Part of a small language model's weights.
Architecture: LayerNorm after residual sums in early layers and before blocks in later ones, rotary positions, no biases in attention or MLP, normalized queries and keys, local attention windows, short convolutions, capped logits.
Each number is 50 + 10 x the weight over its row's rms, rounded and kept within 0 to 99. Layers, rows and columns count from 0. The size before them is the row's rms in percent of the matrix's.

# layer 8 attention value, 768x768, rms 0.0359, rows 214-322, columns 384-447
093:65 60 49 55 44 34 57 24 70 42 53 59 63 64 51 49 43 41 41 51 53 44 56 36 49 42 67 43 56 68 54 38 66 36 57 50 47 45 33 51 43 49 46 67 42 52 50 40 46 55 54 50 47 42 46 54 40 52 57 59 37 51 66 57
096:32 48 47 65 38 55 57 55 49 44 43 42 53 45 51 44 31 65 49 36 59 46 43 59 54 49 51 57 43 50 56 34 40 47 41 44 61 54 49 39 45 54 37 26 54 54 47 61 48 48 37 38 59 45 54 64 44 33 62 42 28 51 61 35
096:56 46 44 65 52 64 51 38 57 52 37 39 37 63 67 48 61 52 50 53 55 35 49 38 53 54 45 67 51 58 53 47 43 43 60 42 38 36 21 62 48 46 49 56 31 35 56 57 50 50 36 66 52 62 47 35 60 53 62 49 65 40 60 51
098:65 29 48 60 51 54 60 63 55 52 64 56 36 44 62 60 45 35 57 61 50 63 48 56 39 50 54 47 50 42 44 52 37 67 62 48 70 52 58 45 27 57 53 50 52 41 56 59 53 52 22 47 43 48 59 41 53 62 67 58 34 54 52 46
097:69 50 45 48 57 46 47 42 50 66 49 51 46 43 47 45 40 29 45 54 54 39 54 57 48 57 61 43 40 62 57 46 49 59 35 59 43 51 34 65 49 47 40 68 64 44 48 39 53 47 43 48 43 36 55 40 50 37 52 62 53 62 36 51
098:51 44 32 58 43 48 48 46 53 51 39 52 48 36 43 57 37 31 49 37 46 52 45 57 37 37 45 41 55 47 47 48 52 65 51 61 66 50 46 46 43 41 40 57 24 49 50 55 59 64 63 44 42 64 37 75 32 53 61 56 45 36 66 42
099:41 57 45 64 52 38 57 63 49 36 67 35 48 42 49 40 60 37 46 56 45 49 37 44 49 55 48 52 40 64 47 42 39 52 55 58 35 56 58 55 38 69 46 45 67 73 57 50 63 48 50 31 56 39 50 60 36 30 74 55 52 49 41 63
095:61 47 51 62 40 63 38 41 42 50 43 36 49 37 49 66 53 52 60 37 55 37 42 50 58 39 60 52 61 55 61 55 44 62 33 50 58 45 60 71 60 70 61 58 52 59 48 67 62 33 36 50 73 42 51 55 52 32 41 34 58 47 41 60
095:44 49 43 58 49 49 44 58 63 42 54 47 35 52 35 44 75 50 64 42 54 50 48 54 45 53 47 74 51 49 64 65 52 56 53 53 46 46 54 43 54 53 60 53 60 64 59 59 48 67 74 52 61 50 38 41 52 50 43 67 62 58 42 46
092:70 64 48 46 58 50 37 39 47 54 62 47 44 39 53 40 54 53 62 73 49 46 40 42 60 71 39 45 46 49 40 46 49 49 58 39 48 56 40 58 53 27 37 43 52 59 66 42 61 52 54 54 44 51 41 34 22 40 47 52 66 41 75 46
101:55 61 36 59 54 58 53 47 45 55 67 53 54 44 38 54 45 50 67 42 49 41 38 62 58 51 35 37 46 67 49 54 61 51 56 51 57 64 55 55 43 47 57 52 50 55 56 37 50 49 75 47 48 43 58 53 47 53 58 42 47 51 70 43
095:49 42 52 55 55 37 47 54 40 42 46 52 47 43 60 40 42 47 45 59 56 31 51 39 51 57 42 57 64 45 39 46 54 59 41 45 71 48 50 38 62 44 54 42 51 63 40 52 52 47 50 72 49 43 65 61 29 40 54 53 47 50 27 61
095:62 61 36 47 39 44 53 40 45 47 47 66 50 36 57 55 35 62 53 26 49 46 50 46 45 55 53 60 49 50 49 42 59 51 56 40 61 52 54 48 42 50 50 30 24 47 62 56 65 57 52 30 39 45 63 48 26 64 75 47 39 50 53 47
097:37 53 34 51 45 45 57 64 58 58 63 54 56 54 68 56 41 62 31 46 44 47 61 59 34 48 45 25 41 59 54 55 58 34 30 57 39 48 50 50 46 58 58 52 47 43 40 60 42 49 56 55 61 50 60 47 62 56 59 73 37 52 37 62
100:31 50 41 55 44 62 62 56 52 46 59 32 65 36 44 45 56 43 37 51 52 43 58 55 45 50 39 54 58 70 51 55 41 49 28 50 44 55 40 53 42 64 51 54 53 45 55 50 61 39 50 54 62 40 50 39 45 44 33 50 42 39 63 53
095:54 75 58 38 36 37 33 50 46 57 52 54 52 62 55 40 63 37 34 53 51 41 62 52 49 34 39 35 50 46 43 46 44 33 48 64 48 66 47 44 66 51 62 46 37 49 66 59 53 66 50 44 47 53 61 55 49 44 52 38 45 41 51 42
097:63 25 65 38 55 63 41 47 45 45 58 53 48 24 51 52 48 39 45 52 56 62 58 53 61 50 56 67 54 41 57 58 44 64 39 63 46 45 53 61 59 58 54 37 56 52 58 50 44 74 70 61 49 40 60 45 48 60 45 44 32 50 64 37
097:34 49 55 73 55 46 49 38 48 50 44 46 35 58 39 44 44 68 62 32 62 50 59 62 39 47 43 19 39 48 57 44 45 62 63 26 42 38 47 62 53 42 57 50 44 50 60 60 42 55 56 36 38 53 51 60 42 53 51 53 60 39 68 50
099:60 56 57 34 33 53 48 58 48 70 39 54 49 56 48 49 49 52 49 67 54 50 50 38 60 57 33 42 58 44 41 69 47 63 59 42 42 59 41 41 54 57 42 77 55 45 45 46 44 36 39 32 52 51 46 43 32 45 45 41 43 48 63 39
098:45 42 50 45 63 50 25 55 63 59 44 47 61 44 42 57 43 31 50 55 47 50 53 48 51 48 59 46 39 43 50 47 49 57 50 34 51 49 42 45 50 50 42 42 27 40 46 55 44 50 54 74 55 46 56 47 39 52 53 58 52 42 51 61
100:44 56 47 40 56 46 69 61 60 44 79 56 61 56 52 55 51 49 30 60 47 49 54 36 42 64 47 65 51 55 52 32 36 68 56 67 56 63 36 59 44 39 47 30 67 37 60 52 52 46 43 60 61 34 45 44 48 52 32 64 49 34 30 30
094:33 45 62 63 31 44 42 51 49 64 47 39 35 55 59 49 54 47 66 42 44 41 59 48 45 55 40 56 56 44 55 49 35 34 52 46 57 47 57 31 54 47 54 56 43 55 32 48 33 59 54 49 41 54 69 65 36 37 58 55 43 54 68 48
097:54 44 63 60 48 58 49 47 66 59 45 66 44 35 43 54 49 50 55 49 59 57 49 37 55 58 44 73 55 57 46 35 33 47 60 52 57 39 45 44 41 46 48 52 32 52 64 49 49 46 39 74 63 58 51 54 58 70 38 48 39 51 54 61
095:42 37 36 64 52 44 46 47 33 60 34 67 47 53 60 50 42 72 49 35 47 56 56 56 53 54 46 49 51 37 43 40 70 42 64 55 61 34 51 42 48 44 55 29 41 48 46 39 50 59 42 69 49 57 38 55 51 68 72 54 32 48 36 56
094:24 65 59 60 34 60 46 35 73 58 60 45 64 60 59 55 58 40 36 40 45 58 45 41 50 69 43 46 58 68 49 41 26 60 48 37 43 59 59 38 31 57 43 46 43 63 33 57 41 40 43 60 66 42 46 45 52 54 60 38 51 56 62 48
097:52 51 35 52 57 61 49 49 52 53 62 45 39 48 56 51 64 61 46 56 58 56 55 45 44 64 36 44 43 52 66 59 41 49 59 42 38 55 51 40 49 57 63 68 53 46 57 50 59 62 47 43 49 49 44 40 31 53 63 38 65 57 62 47
096:49 61 61 50 58 54 45 52 46 60 53 62 68 59 57 37 46 62 50 48 39 54 47 51 54 40 59 41 59 49 63 61 53 59 51 43 55 47 56 42 54 52 51 35 46 53 46 47 60 40 49 36 51 47 54 53 46 60 58 48 43 42 38 52
095:58 50 63 45 50 52 52 78 38 41 47 57 53 35 63 45 66 49 46 50 47 59 50 42 46 52 60 67 47 44 60 42 44 40 55 44 44 28 63 49 41 42 45 38 53 44 60 50 45 63 55 47 63 46 56 38 42 50 36 32 50 42 47 35
097:41 44 57 44 62 47 51 39 44 53 48 47 58 51 41 41 50 46 67 65 47 71 40 50 60 43 28 45 50 61 57 56 33 43 56 53 32 57 63 54 50 64 56 67 42 50 47 53 43 43 56 42 69 54 59 39 26 49 52 57 52 34 51 48
098:34 51 66 47 53 54 41 56 41 50 24 70 56 59 51 64 38 67 43 70 52 49 47 58 66 44 59 56 55 49 36 50 62 61 46 54 64 58 37 65 46 50 57 46 63 46 46 54 56 53 62 33 42 57 55 32 54 57 36 35 59 37 46 62
095:50 58 22 43 64 37 45 54 58 55 35 47 47 31 40 37 28 56 49 26 45 47 43 51 58 35 39 49 45 62 48 64 52 55 36 59 55 52 47 50 46 59 65 51 47 42 38 39 37 53 55 41 62 32 41 69 36 52 48 44 47 68 53 81
095:62 57 50 60 61 52 46 46 32 50 36 50 48 61 37 46 49 58 43 54 63 59 52 63 68 45 55 40 52 49 41 54 72 32 51 57 62 47 42 50 46 59 68 67 65 61 54 40 48 43 66 34 68 57 56 45 62 62 59 64 65 58 37 64
098:39 48 68 57 54 57 69 48 62 36 53 41 54 42 37 43 70 24 48 51 47 51 60 34 56 57 62 48 36 51 64 62 42 52 46 31 44 46 66 48 52 39 40 66 46 67 45 55 55 67 57 49 44 45 67 41 31 56 59 51 54 62 63 47
095:43 50 35 45 39 53 38 54 59 48 49 50 63 60 50 53 47 65 35 40 47 54 57 61 51 71 33 37 46 42 49 36 58 51 39 63 55 40 62 55 45 39 58 64 40 51 48 57 40 55 49 54 43 52 60 61 54 49 53 50 41 50 49 43
097:34 31 50 57 40 61 56 52 62 47 44 40 37 49 45 27 46 49 50 54 44 54 63 39 55 64 47 63 65 39 41 47 57 26 52 60 53 35 58 43 43 28 55 56 66 40 44 47 55 42 45 55 59 40 35 53 50 41 39 61 56 53 57 30
096:60 42 61 34 45 46 59 43 54 50 47 56 51 56 48 44 51 35 72 39 56 68 62 55 39 38 59 48 59 61 43 39 47 44 60 39 66 44 49 60 47 32 51 63 45 35 57 51 47 63 49 60 57 48 35 45 42 44 49 60 46 45 47 50
099:44 39 64 70 59 44 41 67 51 39 52 35 55 58 41 46 42 41 33 60 55 57 53 51 59 58 67 63 41 48 54 55 60 62 41 58 56 52 53 39 60 61 50 53 48 45 55 54 59 61 63 44 45 47 57 44 59 57 56 37 41 51 53 61
095:46 54 61 52 76 62 56 46 41 65 58 53 34 59 42 20 43 57 57 59 43 64 47 65 62 48 67 50 45 59 41 37 64 43 36 57 51 58 55 53 70 51 51 41 52 48 50 46 41 54 56 53 49 42 52 42 59 52 44 60 48 53 35 56
099:61 17 32 57 51 67 47 55 52 56 50 44 50 41 48 41 41 61 53 44 53 50 52 43 42 67 51 38 37 62 56 48 56 59 51 51 36 47 67 55 41 52 50 45 60 68 49 59 49 57 52 46 36 50 56 44 43 57 59 36 40 50 64 56
100:67 35 48 65 47 62 25 38 60 40 40 49 42 50 53 53 47 37 58 58 43 66 34 51 55 50 68 51 19 58 60 55 45 29 49 61 54 45 57 42 46 48 30 38 46 63 41 42 37 36 45 63 39 36 44 50 54 62 49 34 55 34 56 51
094:50 49 62 48 37 47 42 68 57 61 51 45 51 46 44 49 60 62 33 67 42 60 42 42 43 48 54 63 38 35 45 60 36 46 42 69 50 59 54 39 62 61 53 40 51 57 36 55 63 43 46 35 34 41 52 25 60 56 38 39 46 42 41 51
096:38 46 43 39 28 64 60 37 60 58 57 42 60 40 36 48 39 50 37 72 42 41 45 41 51 50 63 50 58 45 68 42 29 34 45 44 59 53 54 39 56 51 42 56 46 66 36 42 50 40 54 42 65 43 48 41 47 34 60 48 45 61 58 42
104:52 36 51 44 72 60 47 42 49 67 59 58 34 56 44 59 37 51 52 42 60 59 44 47 41 55 33 60 42 61 66 48 29 40 50 51 39 43 50 63 55 57 44 42 58 59 42 52 46 46 44 47 32 52 42 45 47 60 42 48 55 50 50 36
103:37 55 46 38 48 53 40 54 51 49 30 26 47 49 49 66 39 55 48 45 49 48 56 52 58 72 70 49 67 50 37 57 51 15 62 74 57 33 80 27 57 45 55 61 53 42 61 57 63 47 48 46 36 39 58 70 72 44 53 37 52 72 54 44
101:45 40 40 48 46 41 72 59 57 67 32 43 44 60 55 33 35 48 43 46 52 63 50 54 51 66 33 45 38 65 47 47 36 52 53 63 50 41 45 48 66 57 45 59 55 58 51 52 56 52 34 47 44 46 60 52 56 63 35 52 57 47 61 47
106:46 40 43 50 52 63 47 45 67 35 51 35 37 57 56 39 49 31 55 48 43 41 49 50 54 61 50 53 38 35 41 47 38 39 51 60 65 49 46 37 63 64 47 50 39 72 55 53 43 43 42 53 60 63 53 48 69 42 54 46 55 60 51 43
103:47 60 66 53 62 48 40 62 32 52 56 62 66 56 63 42 53 58 32 62 55 39 36 46 61 49 59 58 55 67 42 55 57 68 44 62 53 61 40 49 48 55 43 48 67 71 43 37 68 68 54 42 24 43 53 33 48 55 68 47 45 58 54 60
115:26 59 62 62 55 61 53 62 52 50 49 50 52 47 34 72 37 57 48 38 48 51 45 59 59 48 69 68 60 55 57 70 50 37 40 52 28 60 40 52 33 36 32 49 53 55 57 62 51 71 43 53 60 43 38 54 58 71 47 54 49 46 55 51
106:38 39 45 46 46 73 47 61 63 50 63 60 50 58 55 51 50 61 34 40 50 57 38 49 41 49 43 65 58 45 56 32 46 47 51 57 42 48 35 59 43 54 46 53 41 37 46 33 49 48 52 56 48 49 48 57 51 45 51 52 67 33 52 34
110:44 47 45 28 36 42 65 54 46 59 46 64 60 38 61 51 37 51 56 48 56 44 35 50 44 43 54 45 52 62 36 40 58 42 63 35 40 52 28 49 48 46 55 55 59 37 56 59 55 63 60 58 52 42 44 51 54 53 60 42 54 81 67 30
107:38 51 35 42 68 71 45 52 37 55 44 41 54 54 50 58 52 31 42 36 54 62 36 60 38 64 54 44 38 45 65 65 41 53 73 48 47 52 35 54 51 49 56 48 62 46 33 57 45 39 44 63 61 41 33 47 48 39 43 49 54 49 31 39
106:49 57 44 53 61 57 46 55 32 71 60 54 52 62 57 39 43 53 59 43 41 55 45 42 30 36 51 56 52 66 57 29 54 45 56 43 53 50 44 62 45 65 64 50 62 57 45 42 54 42 56 67 48 45 43 45 50 32 63 45 50 47 48 79
107:58 46 34 54 59 64 54 39 51 30 56 46 57 55 47 52 49 45 23 69 46 60 46 53 55 49 65 60 38 73 53 60 59 75 33 50 53 56 59 45 44 60 53 50 46 64 46 56 51 45 57 48 50 63 51 36 61 50 50 41 35 69 48 57
109:65 46 51 65 50 63 57 55 54 49 71 48 42 52 39 50 58 43 66 43 48 46 55 48 37 55 64 40 64 64 55 44 51 41 58 55 44 41 53 57 56 45 47 46 38 67 52 43 38 63 54 44 44 61 60 54 55 60 41 56 36 39 50 43
111:46 65 45 55 43 35 43 32 65 55 47 47 42 41 68 57 33 57 58 34 51 49 45 59 56 49 50 43 62 32 56 52 54 37 49 64 50 42 41 64 50 44 52 50 50 52 67 61 56 33 40 48 43 64 40 70 62 48 46 55 52 67 54 58
106:38 45 50 57 47 52 61 46 44 47 41 56 40 36 41 56 63 49 62 23 46 40 56 34 43 60 50 51 62 49 36 59 42 48 47 54 44 30 60 54 49 32 51 36 60 51 47 47 50 38 48 35 57 36 49 34 42 57 38 42 50 37 51 45
106:31 43 37 37 46 41 49 40 58 49 50 45 45 44 47 54 47 53 39 55 48 56 41 48 50 64 54 45 40 25 44 45 52 41 62 50 54 40 47 53 49 74 42 40 44 62 32 37 40 46 55 44 60 40 55 57 26 42 56 38 39 61 52 50
105:39 63 41 50 56 42 63 64 36 33 45 59 44 40 39 38 62 45 49 40 48 47 47 50 41 48 45 35 51 61 49 58 54 50 50 56 48 56 60 43 52 34 37 47 69 46 45 48 41 48 49 38 45 58 42 39 53 54 60 56 66 47 64 44
110:30 70 45 38 65 48 57 48 64 48 55 54 46 45 58 60 50 55 39 47 56 69 37 57 48 51 59 32 68 43 41 45 46 49 49 58 66 60 67 56 48 44 45 47 60 48 59 71 45 43 57 50 67 51 61 64 46 53 58 50 51 47 48 44
109:47 56 55 31 33 42 64 51 56 54 43 57 54 65 55 59 45 46 56 33 49 48 56 45 59 38 45 64 47 44 42 55 26 52 58 36 43 43 53 62 46 58 43 64 59 42 42 51 48 38 47 45 40 47 45 54 53 67 47 39 51 44 48 47
106:49 54 46 37 42 43 39 60 47 30 66 44 50 27 65 41 56 38 49 55 47 62 44 36 35 46 57 43 48 47 52 59 44 49 64 58 59 56 66 51 43 43 45 62 50 53 55 54 38 41 47 52 55 70 59 30 37 42 33 58 57 41 25 56
106:33 52 42 40 40 46 45 69 58 47 68 31 38 32 71 62 65 32 39 60 57 48 40 52 53 66 67 48 50 55 55 55 65 56 44 52 43 59 63 52 36 57 45 37 50 60 39 54 41 44 43 57 53 48 56 49 39 64 46 50 41 21 53 57
107:55 55 61 47 62 44 55 51 56 46 55 49 41 31 53 48 45 58 50 51 54 57 43 66 57 62 61 44 62 48 43 57 55 38 68 56 43 51 59 64 62 44 52 57 47 79 51 59 60 73 47 47 39 35 45 45 50 54 39 45 36 39 35 50
108:51 58 36 45 35 60 47 44 53 52 41 31 44 57 61 66 48 37 59 72 45 46 52 63 50 44 59 56 56 45 57 35 42 47 37 62 71 31 76 63 52 45 42 50 56 59 41 69 37 46 68 45 53 42 53 37 56 41 50 38 37 69 47 65
107:34 54 32 65 50 56 24 46 41 44 66 54 51 44 68 63 37 34 48 45 48 38 48 40 63 62 45 56 43 37 33 48 40 31 41 52 46 54 53 55 31 35 52 49 47 56 38 54 58 48 23 57 65 39 48 48 42 45 46 64 51 44 62 43
103:68 62 51 43 53 63 51 43 49 56 64 53 76 65 57 42 70 62 57 41 55 52 40 64 48 37 53 62 53 62 45 53 47 65 61 50 64 50 47 54 51 50 44 53 75 65 49 39 47 62 54 52 55 53 53 62 56 44 41 51 58 42 43 49
108:61 52 45 26 44 41 58 40 67 54 47 47 52 45 59 60 46 72 59 53 53 53 48 42 36 27 42 35 45 58 46 55 51 59 38 33 37 58 47 53 53 54 55 70 46 32 54 44 52 34 51 42 35 45 49 52 41 60 33 32 55 51 58 36
108:55 65 40 49 44 51 48 28 55 45 45 59 56 50 47 43 37 45 51 37 47 48 43 63 54 70 63 67 40 57 41 62 59 47 51 45 38 67 49 57 58 37 54 39 39 39 42 47 56 47 33 45 41 48 58 50 55 46 35 57 54 50 43 26
102:46 34 37 46 67 39 45 74 67 57 52 39 33 51 45 45 50 34 71 56 51 59 60 44 44 65 50 51 46 31 48 48 37 37 49 41 40 48 52 60 50 54 51 45 46 53 46 60 44 63 47 61 54 66 55 45 46 48 37 50 57 41 49 56
110:59 55 35 49 49 48 33 42 67 47 54 65 59 55 56 68 27 38 34 47 47 42 37 39 39 59 53 72 54 58 42 53 56 42 55 36 30 33 31 37 42 57 50 59 33 60 54 60 45 41 47 36 55 46 60 40 54 51 46 48 47 53 47 49
106:54 50 36 48 34 47 61 53 61 40 56 44 40 55 61 50 56 51 56 56 46 63 58 47 50 62 44 61 39 41 51 51 46 51 38 52 51 40 60 36 75 36 75 48 44 50 60 51 48 59 52 40 56 51 47 58 38 36 63 47 35 69 45 48
102:61 44 46 54 39 27 57 50 27 69 23 63 49 44 42 46 37 52 57 55 47 35 61 50 55 37 40 63 44 46 56 51 45 38 40 53 43 51 61 54 50 44 56 57 29 32 48 60 32 56 61 51 38 46 42 44 69 54 69 44 46 45 38 74
105:39 53 59 56 50 32 46 39 51 56 37 50 51 48 51 54 58 38 60 54 42 44 50 36 47 52 57 51 42 42 52 67 32 70 41 45 57 55 52 61 38 52 56 42 45 40 53 45 28 63 62 62 25 61 52 37 50 45 35 53 50 45 45 57
106:40 47 43 41 42 71 54 33 49 40 57 49 32 53 57 47 60 44 52 24 57 38 51 56 56 52 51 39 54 47 46 60 53 43 57 43 48 65 27 42 44 40 48 39 36 55 61 56 45 48 44 55 61 28 53 45 42 51 49 55 37 60 47 50
105:33 57 42 63 66 56 51 39 52 49 61 79 56 54 40 51 57 50 57 39 50 60 44 36 49 42 43 61 52 55 46 53 39 56 63 39 63 54 40 52 65 53 50 58 61 70 55 52 51 57 44 51 53 58 59 48 39 72 61 65 55 48 60 65
109:58 40 51 40 34 47 56 68 63 54 36 41 54 50 56 39 68 50 56 50 58 59 62 34 53 65 69 58 64 56 49 47 42 56 42 70 43 54 54 57 36 61 43 54 39 58 51 52 30 35 49 55 58 67 52 50 65 63 50 43 44 59 49 42
104:38 49 54 48 62 39 56 62 51 41 69 32 43 52 42 49 59 58 46 48 50 55 48 48 36 44 43 61 57 62 62 41 57 41 62 51 32 45 35 48 65 58 43 51 60 31 48 36 44 42 46 33 64 44 51 42 29 41 44 43 56 47 54 52
111:57 59 50 62 45 68 63 40 57 57 58 46 66 59 64 55 42 42 66 57 45 47 37 31 51 65 53 75 53 48 40 50 27 53 44 53 72 54 31 40 37 51 44 64 46 36 35 41 41 55 38 48 49 53 53 40 44 48 51 59 55 53 64 50
099:42 70 53 42 74 30 60 76 40 41 63 50 57 59 53 32 62 61 53 57 45 37 51 54 46 41 43 42 43 52 52 38 51 50 50 34 48 43 60 55 34 54 48 42 46 62 55 52 40 46 65 51 51 65 55 50 43 59 58 52 48 40 32 56
103:58 71 33 53 53 55 43 63 52 52 56 48 49 49 58 52 70 39 30 59 51 49 46 50 48 35 47 59 62 52 48 51 38 54 62 53 48 49 44 47 65 51 63 33 46 57 61 55 48 52 63 34 45 65 55 41 40 35 43 46 45 60 49 57
097:43 35 52 59 57 55 44 67 62 38 64 47 62 38 58 71 60 42 45 56 44 38 58 44 47 41 37 50 58 54 46 41 62 60 65 60 47 63 48 44 50 67 40 45 50 62 57 58 40 52 55 57 39 55 45 77 68 48 55 33 38 59 44 35
104:41 39 43 45 45 41 52 63 55 71 46 44 52 58 38 35 49 43 30 70 48 54 48 51 43 52 43 43 31 56 58 49 21 52 40 53 42 40 40 62 57 51 49 47 60 50 43 37 48 63 59 49 44 47 60 34 64 43 66 50 73 48 67 47
108:44 62 51 47 33 57 43 43 61 55 33 34 39 57 41 58 59 54 57 53 46 47 55 28 47 45 50 47 66 42 42 37 46 55 53 33 49 63 61 43 46 45 49 59 55 53 50 52 42 55 56 40 37 52 38 42 34 66 49 59 51 49 47 63
110:49 43 61 40 72 52 56 65 61 52 38 64 56 44 45 44 43 48 56 62 59 41 53 49 37 50 48 73 64 66 53 43 53 54 59 51 54 56 50 43 39 70 50 49 57 58 41 55 56 40 58 59 58 61 57 50 45 67 39 52 43 62 36 65
100:32 53 53 58 58 47 55 59 58 46 42 66 55 46 55 45 53 40 51 49 53 48 59 65 39 63 52 38 49 55 30 51 30 42 55 54 51 42 44 55 70 44 34 22 45 58 47 32 28 41 41 72 39 46 45 68 48 60 58 65 54 35 61 53
108:45 63 44 47 50 51 69 42 56 51 37 53 47 67 54 56 39 57 36 53 48 35 62 46 50 48 48 38 37 57 51 43 48 37 48 43 48 41 50 47 47 37 46 41 50 58 43 57 63 41 49 60 39 36 52 45 68 62 69 41 54 60 57 49
103:61 59 37 53 36 42 42 48 57 51 57 52 32 35 40 73 62 63 57 56 42 55 52 47 44 30 50 52 35 62 47 57 61 51 28 27 52 50 50 51 39 45 47 59 52 60 47 54 42 40 43 33 52 49 63 53 61 59 46 52 40 61 56 36
104:44 60 38 46 57 25 61 59 59 59 38 39 55 59 34 36 55 49 46 49 44 76 46 34 59 45 35 39 62 39 39 62 44 51 58 50 43 39 42 55 50 61 35 53 45 37 42 41 42 58 51 49 30 32 55 59 31 55 52 59 53 37 57 59
109:46 49 45 46 46 71 64 44 55 49 53 54 57 45 38 64 42 37 52 34 49 53 45 50 64 68 50 65 56 67 47 45 29 52 50 41 43 53 49 34 40 59 45 61 54 64 45 60 40 27 37 57 41 67 59 60 55 66 57 51 51 53 59 37
108:61 44 40 55 26 48 42 37 58 39 51 48 32 23 47 48 49 44 52 71 57 54 47 63 41 59 57 52 38 43 47 39 52 44 43 49 43 57 61 40 57 46 66 54 51 54 40 47 44 49 44 32 38 55 60 34 41 50 51 45 62 33 45 40
106:47 39 39 54 54 52 41 40 46 59 55 36 45 61 41 59 41 59 66 41 48 56 55 62 50 59 50 37 54 48 66 31 48 57 48 54 55 47 56 48 48 51 39 46 71 35 55 54 25 48 67 63 60 45 38 66 53 44 66 46 37 56 58 33
104:48 62 58 51 34 57 74 62 59 52 33 38 29 52 56 42 48 50 57 37 54 79 48 50 54 39 47 43 58 34 38 47 40 40 47 56 44 49 40 55 53 33 44 58 58 49 65 49 45 54 47 54 38 41 57 57 55 51 40 50 65 65 61 60
103:63 55 45 59 29 59 36 31 52 58 58 45 59 36 52 57 46 50 48 43 46 46 36 46 43 55 48 44 58 38 58 52 32 56 40 64 26 67 44 45 35 53 38 36 41 21 48 56 61 61 47 46 56 54 53 54 55 49 36 54 56 48 51 42
104:59 61 58 72 65 56 49 32 34 40 44 75 52 63 59 59 31 49 42 49 46 55 56 55 40 41 52 69 62 54 57 64 51 46 57 66 67 51 40 49 56 63 55 34 56 63 42 56 69 73 39 46 61 64 48 42 53 63 61 55 42 48 53 58
107:48 49 33 60 69 47 37 28 47 46 45 36 42 43 44 57 33 25 39 46 44 49 44 47 46 46 51 68 63 53 47 46 75 62 49 60 51 58 46 55 64 48 53 40 40 44 56 46 37 38 39 62 64 42 45 55 45 43 56 45 39 73 47 37
102:62 53 50 41 33 60 47 44 38 51 59 33 60 49 55 49 59 52 57 48 59 58 42 52 57 53 48 45 62 52 72 64 45 48 43 35 60 64 54 43 35 56 53 64 58 33 46 40 50 59 39 43 37 42 56 42 47 54 59 60 51 35 48 58
106:47 45 63 55 62 67 38 39 62 43 40 45 46 49 63 34 55 44 43 58 57 56 45 67 51 62 52 61 34 48 50 58 52 34 61 54 32 45 52 53 68 62 55 38 55 41 66 41 64 64 54 48 54 50 43 44 48 62 46 38 52 44 58 62
105:67 57 74 72 42 46 50 42 31 52 50 48 61 52 64 49 37 71 45 60 51 53 62 51 52 67 58 52 43 56 68 38 45 58 41 55 55 60 76 56 48 46 47 55 49 50 50 38 43 71 41 49 63 56 44 32 58 51 35 40 34 39 45 63
106:58 70 52 49 44 58 53 32 35 56 37 62 49 39 49 51 33 33 69 45 54 52 43 55 54 63 58 63 50 54 41 59 71 24 38 54 40 48 51 42 53 69 52 51 41 56 65 48 56 53 40 56 41 53 55 44 44 48 46 54 42 52 45 47
109:42 59 41 49 27 54 59 51 50 55 42 24 58 50 53 51 42 60 39 45 53 48 64 54 61 45 53 35 60 61 45 39 68 57 62 66 37 42 44 43 38 62 49 47 40 40 59 53 45 33 58 56 59 38 57 65 74 55 55 41 24 66 30 52
105:46 73 42 33 45 39 37 31 52 46 50 66 57 53 59 75 52 57 30 51 45 59 57 50 58 45 59 59 39 40 63 41 55 45 54 51 64 44 45 70 45 40 42 46 47 39 36 39 68 44 55 57 53 60 40 36 67 40 69 43 34 40 39 61
107:60 46 46 42 54 66 57 60 58 48 41 59 45 62 61 45 44 60 35 53 58 38 58 68 54 28 42 31 51 50 61 69 45 61 41 31 35 58 43 55 50 43 39 40 34 41 57 47 37 43 45 45 44 54 56 52 40 53 55 41 59 47 65 60
106:46 54 59 64 50 48 50 59 28 49 45 64 42 58 46 57 41 45 39 56 57 45 52 57 50 72 53 54 43 50 82 42 44 63 33 53 41 52 58 67 65 47 53 26 45 42 47 60 47 61 48 46 70 46 58 48 44 63 52 47 44 54 49 57
110:57 52 55 40 43 40 46 54 48 47 41 47 57 65 44 54 35 41 43 45 47 44 61 47 36 74 44 46 54 46 42 37 50 47 46 45 39 56 56 42 36 42 40 44 64 60 44 44 40 61 48 40 50 48 56 29 36 47 67 45 59 38 65 52
110:38 37 40 50 53 47 69 56 65 58 29 45 36 35 41 55 54 31 60 50 43 53 53 48 54 60 60 56 62 42 74 47 36 65 64 56 40 55 59 67 54 62 51 62 40 49 44 67 31 45 50 62 41 54 50 41 59 51 28 59 59 39 54 41
108:45 24 56 30 49 55 46 49 61 41 57 52 66 53 59 46 58 49 31 36 59 36 41 72 52 56 40 63 61 52 55 48 53 73 53 53 49 48 60 35 73 51 37 39 55 33 37 31 41 37 60 44 61 57 52 54 39 47 53 51 52 51 39 38
103:48 69 48 68 57 59 32 52 56 45 67 45 60 41 67 67 55 53 49 48 39 35 46 47 47 56 50 49 46 62 52 54 47 55 54 36 42 56 60 28 52 48 49 46 41 59 51 62 58 27 48 45 57 59 43 49 47 54 63 66 45 60 67 56
098:61 35 57 48 47 68 57 45 38 62 61 44 41 49 35 45 75 56 69 48 47 34 38 48 44 49 57 45 45 52 47 61 47 46 46 47 61 48 56 48 49 40 41 42 40 44 60 50 54 52 58 47 59 54 46 37 49 43 50 42 45 57 61 51
098:46 50 55 51 47 56 48 44 61 51 60 58 68 47 54 31 52 40 62 45 37 58 54 66 49 42 52 48 55 39 42 61 61 62 38 45 53 50 48 40 19 40 63 58 48 57 65 55 66 55 58 33 53 49 60 53 34 22 47 59 57 27 45 44